From a checkpoint of a small transformer trained on Wikipedia: width 160, vocabulary 4096.
Each number is 128 + 32 x the weight over the matrix's rms, rounded and kept within 0 to 255. Layers, rows and columns count from 0. Numbers have three digits each.

# layer 3 MLP gate, 512x160, rms 0.143, rows 389-511, columns 96-127
104096111106101125177127118157062101164127086187193127131049102119122079152158117151193140193085
127117111107126127133106118094137126119134204158152181123138108073119133154111092177134159163127
149122114156125076171158166169134147170100128141073086134142157088149132154159161119133083137177
153049133131156122116164081132078173148177161147152077122112146135114098103127143090110054175121
097096115166104111130120114134121104146103092103087090073158075084119145168156132152118106162119
137125182145133114129138062153123091162135182156136086100077124158140109137126149084148152128187
163059098123186088155172066145109045148108128105194178152142146165135154151156145112100082175174
125152127164129075154143120106150110148154130086083129110086154069142107126173130147131117139101
197071157099059086143140103080112178192122170115064111081115137090082095118115063159112132177088
142126128100141115128125121092094169153123159127142085139118122111050146135171119187145141104111
186109067139143114110170151106153128147162157128178106121159080083125144101084141101120087160114
204051158116126112142110198175129168185180116112110095218137134087123145120118114169137173150098
175177189160119182155126140127166104159104124163166129121154111174109147212123099104158137119159
138120168218148142098136155094150123204083097176161148158142097101156141134141105138140132141134
139131059112143100114192131128173184133131141108188101157100070146153097124185150104119095204120
115135074206182128171067133168122139104162152154107128178166100097140130144149187133152192148133
132173106057160120104121144175108158066107114097112074146094101164114080153118106131068131147109
194160092129091093173106133105153153083091120105134120102127107115151159119175140153141094147146
142207168119129132097130101146063115087097097108031177164123136094205082171130101126143165125132
092074126071110140170119127121105110140105161113192179086163169126086113144136115098130101108075
121170151097203142106092111058143136083093096151069133098139115128133160140112107113172152163154
110189158169151102129087112128104163138107079156113121138069193145168079087107107128219139148176
141101131122093135116167144129120198104147140175111132088123095137058084149179157151137136105065
112112121113155157148118112106151176121140143134180162128155095151129134115142164139130120145123
144153120150147126154062158144106139112074125101110134139088102117093088150120130185166091176172
090122089152091098181133143162095148135164113139129139138130141082138132136121175151152155129140
091071095097157156095133152114158123159102102094129104126115148135134136103090132156117119111145
155106172160136095117141146091143113129135105104109118149162094094097172089154142119098118123068
130173132124072096155099093158134193115158068196116115135114124123092099091105153168161137117147
214163163093139137099205085112142164162090152123105104087089118137114153124126136128129162137135
084172122125150148200087180113112103148118118138159106127157123135152150123124162153115120130136
112121133152124068120106071113082076102141168156189116117151094135160109132138118085123099086150
162036091148181154125142132114087088125120096106110155093143165117134065107090183075165151121094
173113138135164099184098091146138146120180126122155101094144152106139153189011157133161050124133
062114142120135206122088093146127060147086138173142090114175148112171122148108190138132121158133
123123087059127149156137177149108171171164134142149169110081132161125131097123122128104097142155
209099192100194100154093115151061089162125131108158164138193084115156124122146111081099127128040
152131102133126111089101150193140154153107097080090119095128138124086135082158139106152151149140
116142095083072172173111145124053119086145116172114123120145134154198139104180119173150142145105
141166117138136154130140127149193128080129156134102119090173123171065144141108132115144119128155
178086139152151145148154131087120139178112128152207090138098119123161076141190078104109157140154
164136154170106101142120102141101168145126159141135066104144061124160160143116126076078123121136
200167086028151099120124155138162066106124175106133124169137122114155099187107104119108105119186
139116105134109143152124131160086100137167158139073092118126077093123168166170120100097096062159
115163117103138135197147101125113146121080167175104138140102134164127068143209111146143161124121
167127187139134186118157132091148100185120140149121106124126070114157126144130071116136139187081
125128119099136143158080086160149172176052119165071163127112168112169172086162130129115176129208
152103134164111111116158162123137118096129164195114189155124198153123155185142126181092131181044
103130117095109162123166124138124154114037198166145131117170100091140126118138196117141174139115
110116096111103159113088118069198122075072166106133135169113121100197114171151085183151096152102
126093136197184148148122138127110080102117099171187148126162143124078149125153099143144065177067
111079090110133126172110198124116077186167100140094104165131139059135117087115178104095146177174
153176070148128133146148137108179126183129138147122155046145091137125139111138065137155086065074
197138155090149085161102149142057105175090119151138154152128153146077070056172133124150093134194
104085085098153086093176138112142126131079176120157161145111150117151133120158121145146181127108
160164134148156112106067099118123131156131131167095137188179101099126154132175078093181157130117
147094146149072123184069107197146056098169120079129174104123089097125174179128144147209168103221
109128137140131140165166116114152138118086142209117095156162091124067111143183149168101141070077
174153089033094189119188081159128115167157138173099098141193116104082089104175140117042123167128
122131106134146051139115163108077142134121122154155214134099075137179131112144170147102156135066
089116074134137074179168113121085115132133111155155092192161151124112135196102128160074139110146
114134049147097152114168145185126126118097111117162140117093147124115097151165125128127120118106
128129188091099163175127089154114137142153166125054168140083074144062169161112096114166149096136
134147178093120119170066127152080088104132102170152101160116126138103153223148126183117155118148
105170177154158154140165166130154157071073139159083116101093150162126145119123104134102112134111
180111161155056156167146074160181143131130146182141131087147062063104143144203092143069149141128
085146143143140117143135122128147156184113088139128149150131191146127109152156129126151128123080
092089117137158157117195155107194142153121132141076159143158148080151098069094131063121135104102
092121130136106178140144094092131104132103117120097159102138098141114152121159142103131117130189
098188108191159128130142141158094107125142137135170099130132083098142110089114143135124140088176
108158074110112080091136116168106124127107142130116181115153130026126181091118112154177136173131
121126066118119131178099131168133157159156153109102092134196077146122118079138180164126152161067
082122165084177134105108192077074126127130117092157118148157162178139161106144198107122134131095
188140170122171195144068072130117138101161158066087067114159118122107066132137166206102099112085
227138155182164166130105126125145168181098155138159137060068136056157151159025154157107160149141
113192147108121087145110139177151127122100103139201156143111143112147184107133120085158140172123
137170109077082132116096069157079161166191127128159050077115099106100082180101128068156176114119
141116109209184091085169148119091162170107131130190151151144134052158119059135135094094099137115
203153181087148128166100197131182165129093065173105101160159054071133178105131119112091147203127
123182096094161232085136178131132151138094126149128145126044135139126108130100162118148133184089
160177142123135111148183115145120108158109130112042113139143129103100121129162160085126125105117
164138158123139159174134168164114175134124107170120113110176110116133140165132124169122185155172
141125159072148121153091097111103144137069127117070139092113170141174164134156088124140136127132
117110148105117153112118161109177196138206127158165123144162114135094126136071129111186146115115
174113100147163132102103208166115153053096098102120134084140086151126083082191172110110112135115
163129065163110159128141086168104103088110086165097123155147118147160126118170157148093129145149
138175164149112131155109149080172208142117152114117147133119139093148154127168108134140128183117
091105147094127175115083112211152127159199110069174126110118141125137167144143174034147039067148
101165088112112134156104095133151134084100160112182131141113134089114144087147120087112168110101
128095168178092106103130141209155115125180112087121126114151082116138154053200116124123112165195
089098090124119091110166146162159137137103098152141132131044135126144129165104112126145185111049
109078165116145092091153095134108146113137153142130091093183139124122177166114119120149080099078
076124070139141075132123104135148120127209142135231120039121098180106181117117137111162100074085
106168122132067110178150109108113103113101108116188152060119122144186144114135095071129143128158
164066169084174129120082128144142157131101163146129175094097121174085119072086131107110168110094
090119114103142121118105126153171156099158156130110129164110101113146125115100089103163146099100
089150086117157124100087140113153134130108161171144113109103083158170097087129135147169098148069
157131105085165162131108138184100129133104148155130123136166094116102092149150160139100085136186
081135114086104191139141113104166130157110046171119064067153141162156117105166138170157184125063
135114104186157121112165163093073054088137174091150191149110092126107122093137092167135166131146
133085082155109181134139103149084122123134099085102120083078164120070092109131148153113193236145
118111091077109138100108096134115086144128184049098185159103148117139184146104122095200103106136
150154060179142119155135124149126136085178083084142121138189143100070100156095103149127145076117
085106123122115120083137094113090109116179138194130115164120125185129124128089105102125116087199
183130105100124166175038113133117165176153123151186152163151150165090169103172132100090136146178
118145149109103130105138102189117099116113141127107096089126137186050151108156124123070089093085
118099128107033122150117119089123151077081077185113101135172082136185114149103097138156188081119
116055154083069133093195135106104070171110117100182129099096091148136145194108073101141152156081
115126106093172098132088128121125131094067123121156158100103180121145171120160164125132185170106
102093114157146088152078033135169149109158139116168103161123099101166169088094070074102118154110
121066169102148164132075162110172183150160069114100099133137104086165093065091162103128162147126
132115132103142141102099123163105105136173162243170187144112057125107141138144084094121123125101
123074099108139111150163138183161089189104093145159119141112126103194131175151126097213184131163
131173086091129081143158121145085134161145121073128082133080069146170086095151158140170066139170
126086110091146097147097065117066145191140127154174103117104111089051130118091089147134133165135
155121104117113144090075176117067102083110144144148133134084087117110107096165144157179081130078
189059143090126134133102094133087130082124144110133151124107174151175144119053087068113128050112
151132127077146096145109131117112120192133047129142120083123133100124101137108139140169144114119
154125158179103120154098127174175141174129119113129141145100179184143163130113129145169088143135
054113133133123118092083102119039112172156140069175126148051103095102076031212090120148190169098
175129101171080158148149112095118141132117090074142175106108101085118099160149172061150126141148
065125150100177147045128096159108093077094191115132090147163175170121141150164195159147107184154
149151152097090100086150102212144122087126115216094159103138084025086083131138075175124081192124
# layer 3 MLP up, 512x160, rms 0.135, rows 389-511, columns 96-127
135105109139153139124099128139085090134150154154129140155093139073150089106120082098088111128087
107149129146159117042138166107131145161190155124102145124152095065163086118152122095141141112108
096166134116140061178146140148082125153165176131182115132109173186166135129186098118122132160095
158133131082114161169182082097110129158095154091126133092150151168094056115175108094103110131102
168168158112180153145128144067095126136151163156185118150095147173139079090123141097106160081098
093144099127136168126118161060080047107044127118120164163095153128130123130154101148140150142142
116068105132145180123181118133081078169123097145116114173116128121140139173182126056123127146181
130131136128122134111110103130123123092093164170114119141171112170090102169079156096111121128147
097140174100129182168101117068159177120169160196087153202055120124132125086122124109091127106099
136127166092111161116038126133169121109106084075121191121081107171138151185050164117113176161107
078148060073150083036125137111141096118105088157157158159118121134179149166188101064128103122156
168086148109165139139111130116114140088104115142084130101147116123120116078125089082201225105063
165122162165145151167131167165163122165173088210104130136134101128143132183106095091149095129157
104157123152176109119138146171187096151176102180138142167097117192122113147190108126114109144165
143176139131107120129133145119180147097195108035095123125063093159097177121169150156097149129193
099113141109138086132111211135107144148104075148166124178142103111123091145105065129131155089069
156094154134071092102113124082160126180115149108186080125186151122160118108140143096178098131086
174115188094155187099108122131090141131144141152151182190086139156184119139124130113103153178118
088070147092154147121204143115142128149183154102126075079163112178132176134077158087161136136107
162167094172138120115170117115127135131150113100112118097106086144180158118102128155132168176106
126199157143155151109073105048085059118104103179051109128132161140136160138141078132099113169119
140133156140113164145183103119121115112043097184175138121169125140151102162181126137100100169086
089128128126109072131149112149139131090178183156132135131154129110102153121118074200106162125084
134127185102129152129158083158109122143108118127105141191078217132133140126133139086150142095144
142122095142196115140132094162102114118123185141117172166122125132160125122122153101062128136173
131140136114123133098141006088149107161124130165133108151136102112120100132124128157090078108131
137137101139145121158096158087143090167079116131109123124079125144091145116137143152146102148146
107169138145092123161078113178093085161095078115144149149079122153143149156121117145137168128172
118134087167143121164124042132119198105071070150124114121139107121098125148161172117124104153093
108133138129132093164098116104138070102103094144177088159164129165131110120067110118119126102174
139090177126156166139148111108123139216152154159131135112131122123106137124172074139132164143126
121159107146127106129133079111150060162131127140101120183171173114152128133139106093070096120122
141120190158117151133103116115063158190145126125189082172162134063081126081145154081187142114162
162159130122064111144112101161136170108184160127171122121157115162096111153070145125110110095164
138122175094144123117119113086082170117128181106138175136133130114138089088149210117106134191104
129131065109157116105131109159113079112087057166127129149140121166161125145169164098111138140124
125101160117155115142076156135037140157148062121139130117186103163131113138148082111098167091169
090128157151125208171113167100080090133126206153103118200126187132168133148133130155151143149144
090137103152164192101113142085115152099104163200160155151170153179157176145142093164102150070147
123116106120093137137108151154193116064124123082126071092145142112103122150107103141135145100113
082221058083089154112107133147160163063109133106063151093140137138131166171050152132153084062144
073163144134107133150144139109139121092138115180130128121071104141175125145156116069128127189153
183109172105138130144106123146071130097093145118104133164171084098159114129095136086092169112159
168111124137078076134206136178067118100130137106059077177136149044183099161116147169135118088151
149142107125139092144127159177160139076105129118118110134134137117120161167101090166112102136117
150099127123093103100072125170119109116115123148139113123056133192113116149133090049119115138162
124121114125165176162130128172106129170146084131153087073111106197142118107148123093156104152141
117144118082113143076093107170124102129132107032115096073154072120120117081087116103145139133170
092136127088111170116090142204128134107059172181198132093125106193174134095125165159096130117113
185108159135155122159132065142060155102199130150114162095160150166079101154060111105112065136140
140112161167175115156167153142105128117178090109154126105129182118114099133184168139146132116057
141121178182127116152117190115120176157115068160107156171119130148145116165118135126072201182190
155156103132149133126160136105166129137177187139132160111147110142118161180131045083122111104089
130132091119118134074121077095117086108138151109104151175127098141120142105123127098125129125161
183148097164164212108111134091081068135158094141151101063151166068214115101066087085097089139157
129114155139151110125097099081076123131103124136116156157111124126152130126129072090093185178088
146133090102172123088129193124105147117105140192133113131050089120107109146113043089129166125174
092166185115091113092153174095112154121179133074138166096108143088158154178100129090104098139124
114168105157130119114117086134137104110099137209079118122179157130173093135106118111117153094148
152081105158106116128176157157050189092168142139183162165101028116147116130094141108125100132103
159117196160193122069092132103138131128088167152149125110144152115133145062131171153128083136173
159166069156193152093131126159165092089123101146127099114141188096139083157132091198151096081124
119157140188087140106106112076091095137180145122139140201129085160130166147146159170114097130127
123149133098145148088076111095122056156183147102204138174173108123111136141089121161036140138127
100069072112092075138123105121108088171137154103192197123141089096134123165122151127117141158136
135003203128126137172126109169142136136172128095033106110138138142157172123115085162137122215106
085085110111047159094118114109111124121096163139162079144158121075064155116068165122115210130087
156173168145136155082167156087124111127082128110179094116217154090076152104088108155115114119091
120139105153097066132105154072093108136150145137156146109148104079151104054127150124107149136111
129126122175120142185190179140119107134159143120145130170142067062127093120064148106112150085129
133169090132198150117162130176129128105157091095181116146100122130145138188107039147102116170125
142116153147163142104154139108135167143105125146066088120139071132126138077094093105129146108089
191124124058039158137111129120130149088091134136153152103092161141072124157183057143134098101138
110110131146103106099110144136132095106074130190119133133116086064099196080081148169151156143114
138089130154085126148103167108189151159115113185115125088061158095104097140079168120057116149139
194044189140104141120139135094184199106109112137122091158101151117120118138096087088130116202082
106114135178131099156167138085066098179111152146116126078157121089118179083140147151080086113146
143140139150142110166109068152134152109132122114085108157134130079105150107132057162175189119149
089119146118141065066144180162203118106128168218108080053143130123134149142106154099127115187144
085109089144185095143130130150170112108117138170120133152118139111130158130164117200185135083097
118119142116098066121149141133121127118101117152183164139106142162149112153151150195103134088171
171140132163136197143111099134089177117159112157097093129128104109152075096124134118198167125122
164172166152125121151103107104115096132076142160091168164107122160127127111168105121069166101165
156162209099116151105126120074113030112116101178163108113068113133083152173101115109180118150152
117103129117120092150104087126119127130116170154085126124130177171104122157119063145163111102085
193150131165146129140123143128084116158133114154106143104139120128214125131197155167110135174128
130113155085191178123078130061163071176054150079121161079158154081080157145089154096101142172105
144146173183157136102143123143126071075136137140107081150173187176101139207154105104106138112174
112143134079177121149128114103149135162165092139152151152112136154122173118187139106098069126166
085184138060165123128088130138130129098081187149119159155087143122183122156146134137129129122125
048110105170155079183159150111110099040076100100155089126071169153189103125099101118107097103136
150115109113136076147115140089141058104130148116113115118067151146081168123139143145110141158169
080163108131152124102121108082091113168116077114089076104119085141125079082111110106224118157087
160117102099160144094074133149116112181153165117063121185148125082120128122108164149143106147118
123115116112159112176096152175165137115078176179098127137132127202105134140098107131085164078133
063136116078142138119108127137169113130134094149125164122121131128100102158204161170082079109148
112116169094170161124130114167078136153090099129154133101148105139122120091163161161208228093092
201101114116138129160169151156097110103140154149100114138164103105131090169175129089118153145164
107153141113147134135111162158178179112115130086187130104091132176060157093118158128159124141170
125162168067144109120076109170169218155113118158139147130186174135128155164093156140159109102111
129133060162133146147118132121019145110109054122106084081117106103147146134128119086121205184126
093104137128115132122167120168123128140132120108156144145110127118117201121106158122155144108088
105148104124104138120144144164143162083175097083146135146161085157138139093074102139094185136166
167098119147113135129140121179149129130094109100142143083161140128094145137153103132134122055115
156127110136119136145121136123112118115146112136091160072150036152081076126120188147157106137086
140100170086135112148144123117158098145163124114103115074193089133107119099132090112074130068118
135118139101193142132164180157109114109150156079139135110075072151075139124160115119106129111111
177165176109165069104128178132176158110122117116115133156140195129102128044159126107200104115123
082152139098041158201174097137148109122129100088097118109116106188106133091135111119131095128134
151187148050120136157186154133116155121097105108139158182093128134094109133107113138137156118078
101111191097171189169139146140103173114107078087102106178133160167169101103056112116159154130152
129159144154151128145116136081128100143099183103110138124142184159128145145096171168130091162122
122143185167164143142023077140193129174109105194095135147117150116072129153143110099085113157147
111114142109106160076089141125152123153168167142060198053164180089092182120112130167110160128115
094084075129092121111115100163054145139139140136117136134074138073066085158042106179129094145191
104115132174116188128093156098120140138108124136141131116153107102104200085131173137144135113064
140160142126145085198157088151119140090118102087135113179114089200159131179163103163062107153145
157113139105124093114084129108115182145111118115117127086126128142117128120129132130143141126137
176165154146115125162102126157160089179100124157138109143062141141136151154175129102155114119172
213153182134161154165072082115141136114124112188133124176164145163083146169109135091159070157134
129076106118128141130110122171137161129161191131127152157088139101124129144100114085124112094123
146174154123157120054155085095079056144176206102098059124160142108127082171131190157099119164169
091136132127080106104131139119097117159103129188110143172065100086154118136106135123179137142090
# layer 3 MLP down (transposed), 512x160, rms 0.119, rows 389-511, columns 96-127
097122118122128147118157165184157137054104128105145163116094147134157170122159128182115135116178
092128158156136097147097103175112111088098175137173110085143177118161110137135161149107102121125
129132115107098131095142142107090111178087089113169142154125147152178145101115100129144117176105
129190160145141155177109167122116135087115156104103117126108131167144164068109191111107105148165
172146190064132114147121141189160098116108122149147153085178149132126200158126097106145133046095
145088106093188138103163113139129170097143159117040097131082119102143100161110102142134106153158
116179161102103131145072100127163207142139098108106127094186090122160192094108128137125101092093
050110116093123148188130133167145120120102137137144121180120144140192131083165129119134069128116
118116099135148126125083095091145111158144085114118137106158169071181157141128081177163105086142
114142122137150109138163134103096074156160100172145038139137132092118141109183113074143082059137
066161151119134055143129082137085169087070100126149163104132129140131179134138092137141149095119
088140133092140165054143129111110122110104089131166168102151123079128107152143133080107078142193
090039118143139195150090178111123172137093099154137187129131061115128105121098139096127162080097
113112179082110125114123141167162090138108123153163065110107155103133129098164029153102117123147
093091153136127153134109132192143114134183139169136133158175131132127198136147097097097106095149
145158159065081132166183175127111100119085103121181142123071104174167125152160098118142151106108
105165113125160132103150141115114101113118101118075161104174133110226113167136183147074122053120
071079132108100146144135098195115145118126143085094102143106119187088067171126142105125119105097
130179125148113091121119047178159137094108087132149155123140158042195087106175087123146175157115
086118103113132146128105146134139108139063183169174160170130143123122128183148133132090120148083
141101155083093139113146079147088168121172102105192108065119104152061126160095200119119129125091
138153131079146149187144119107098106127075154072108115105191141090119083118076175108132124103097
089156105128148131108112061139134079159078127110123138140171142109180111087145049104133151122177
169191159118057129150109076102129124096100101063136131196099152126111111144153148091119123138172
145125112139125144050092134107131129142107170104138122122122103128169086113054125186193130149158
115102122104087091114126103094135137199081150142144139102151106106113121137198118085162125104140
102068092078159105078099116108183129150178103142140137129135175125127112077136190159103127136177
141055118132154235119113142082148195129081166153154156085115169213105141141122105123153087146192
106139077182134096137155143176132150093084173104115135094112123095104119186124127154131089086104
130113142144089115114144153120148195115124082067152107100097119112114211159163106147174122130103
140111173154138126046133086138093114144137143080184125121129145149088104111138081105192160160100
121164162166120135131179137048124077142184119135179108131175182155143071103132133059176117070151
105065110133131124078188132123113148123112131127094145126134154157168094136135192157135123110150
122141135147087162098146131155124162064163152104130128099167182144091109122207076179117132101151
078107059170090105122123128162122168112138104159142121117165162092139099122150109115168141073211
127112157159071117104108173110070158153138134135098135098144150118114074145093140156170084132138
133162091200116154157121088160141129127094140101090097118150139155098154101066165142158147145151
145112098141115076110123128115144143148109041078181168114165141117200155132170098147134170111115
104132154177090162103165080147122109109119096169098113149184142122117114141162105077098119128124
133125142148127164097181144121115125121124118071165090110112168164125113101179127123125142091155
152137129141134142097136108129174102116154148155173110150105142138171039165148146161126094168058
166061090131119105169167114153123092200075166107113096122125110142072150126121150081116171163148
109112160158106171158115137102130142170174171142178135135119159145156112127099149166142108150145
131174164126110098102143174060109095162100130126144085139076129102149117120141048180141106058165
123127165157054086150189088093110107142126118123087129111152130139135111134130103125142110161142
105207175110107141147125137143120144128148131137137145146103130142109143116111111100124120116118
163096138087115110081169131143170090068166074087171140145158163087144080150130159144101116116090
094124116077157137179159101114136136182087074094161098148116099106174153096078171135176155131097
121144094114167143207127138040174104093128098097135099146145117119138183099135182137112104147148
107123185147133102110133092173135073127186114173052139108133143128142176170106165042128170115135
108110149165098156111121161093119151043100151154143104123117164144078163156152115140172075093088
166081147177142083087112125123160143106166128121166133107158099157140122098166180111190109181130
099102160135102164095155142164133169149101145139114098118113185120129164123124184127139136142152
102162177098154124100166076171079087141128072144086108120119119153100117131168150100153086103101
106138123146184163144132184156144152114081195090124100128077189152126173109188168139124170080103
129204083079089127085111092143110108151154156158092121169161155151111151084123132072091104027107
143102158087092129189071095120118072112181106127119161093153122142144182099139196134115147195119
141141115140172125162083115144152149108132135198184086158169125134090013126195148155111104100107
178122111125146085155095113119115114046157164096232152135163097111077163081119106145113145176135
156143095110160145072191086157161178141086102106132137095125186094100141093117098116112144124129
152096201177152154094116159123135105141178126142122122122084131140143111157188202162140065149147
134105141145107123085059106097147167144130163154146108143084095139138237050083124128141133141110
120109090135136114156160103094130107099123179139150106126194096126142128094134137135150128187123
140168097161104086189119071119147119135134157105155160082100186118144141110093128134145146113184
161172120114165121083108134124130139135106146119127097129149051120089145096164148139095130141101
089162127093151080119102106080130139108164151126152138158107048110214140068135130133134178089142
133065178135091137121127158123104121145137133143135165083136107135132141095084152153120208124075
179034174181159078157077092181034089052114125131154055158209144129172152115097128139104093072109
179152142087191115144157145130121096114173081131077102135123104084140145114095105133122104094111
112081120082168151188122168172123125086158106088171092144112137111169131131113089112112132095179
073139071106120049139130114120158071103083115131092104145128120098150091133100146166163072164156
127100100118101139142181176167054168162100123148125173140158152081072148132108068099146164120140
132082074125126119105124122157152134175144083109082166095142091111089064080132087139124113146148
181061182141120152175196145099081076177189148131141137141088220118186052167100091155158142086126
078122110105101134174194074147165134144148088121142157164109119159149114088136171168172105150173
189093119106100137122145150103137128174131135066162116170108106092154100123088164133098085113137
155129132160212185138090127078131152179103184074101110090143204121100179141143121101117116132108
138143135122120145086101122123157178148170131180050147053153094150124173154100136104098121152164
144135056147124129114122149118154138124124160122120147160140078121140110122220096132125122053053
107177083117045141148158130114081090125148158087129133115112095075161174134053151113085162148119
132090100077145109136109161158096120147152134136170129097136138181147170091115106113096102141124
132093113066138120128166122107083111076129134166100143157174107172140086099110107145148129126124
194116132105123093112124209195125119093149146140148145116114163177185203172136141119152120124089
083080151122160147086104111154164157089185155127129155143116183147147096090193157094084108096118
151168064126109106175093116089159161183116123126138105143134147095147185149165130204123146094105
095138161112113127052188102186108118057153136202088146185148096114118150200123134145071110148126
183122111093135116077095104044118116140099146126124115136118122138087117101138129146171143163061
091150081142153138145100127129071172169105106153086133138111099105086100097143100075094134094174
131135143165136132087122170138091128149122116132090140176061116173132085189175146191125129158198
103032141168127160092121164140214117143144110127132173152136082157131126153147089155069107113187
118151115098109151104150040183126150200163183134107153087101105137097077179092116160157119091082
155098134126115139073124082142134144133110139132152123112237187168129149134128139176122070066174
145156169135147127135122170145118121136149150104101086147102171099124102113070213132150143134167
179154111131131115169126114118078111133164120146114104151148118084084115160058154113162111169109
097152118089130155101131159094146149182213112151133140125115213135161137139143167148205126149098
126111128148128210155139179049097147123134113083152145128090161169115164163173158130117096072111
059074169108140166094127127172067180111131108169154075164134176127127168102191165108162130111109
078130099130090151127192166160114090123159113141146101169154127063129079139126153179113144165142
103213071202150103179124104114134137159087100083088161149135091068111134135112151103166108137102
147117122079143074163131065103132125145095097197129132111165085139105173098165147106164103153139
117147143109162145061170137149052128091131108140108126053130118108160092133172102091098128111146
138099068130080148118153103102128131138111198160176152109117103131106059046131105133150150137176
127128123139203068138119087126099129137113143135131152112110075106174136049067137131099120152131
125121118188113092163104139149129121070069127103087164120112098061102119161092129067097135142119
136177129131135138115096155158114136166105163138151142216080191113174170129153076138158118078175
044136124110140162043148170229153154133106129121165109147103102103099122155117131075093135140132
092166118073170151048125107158120136158119153112155084149133195089147149114069173143101097131123
122060096110131170108128116080118056077154107108126136160116140088212112095066097109126163076173
110183044151135163088101105062145173089125129121143141143154152054088119128168128123088131155139
119091151148126167078022132162125142163128107137157101139142057129125142081123110106125155156111
156141076133116097075156153171102110149093132066082068094109138157092090125180163046127145154110
129144168110170109114137173154190179196132151108110219115154095117123189141154138127094134144133
178113079093167131084137118094123126162117126162123132148097126112143199093121122171135171113127
110145125055123086079139088188136147145139135109074128088118129122164099119182119137149111150138
115158161141121114120105156100159084102146130157090122109091233151217217130174125115109113093138
134079137121132100093091144111098103083154120163121175133133151161117084101079106168142128204096
135139108135201129094147102077167095145137090155138146097106150127094128174098125137118178125087
162124172170156138172210145114128092073128159192164110163129153090097093146147144142177127091167
066187138118143149107145100129084160081158130092128172086193191150098198134092116179162182166142
129118065120185152152099115108089061101073146108130139134120148183145181167116196136086197158108
137090130152146144232113181098129143087111150143138108174091099220160141133119141082168104154109
145118098146161057094124142119136145125131124094133160111154083130160089120165118158147120145120
069117118163140145081170176187129141116101083120122136118184107168114125139152094084126158146158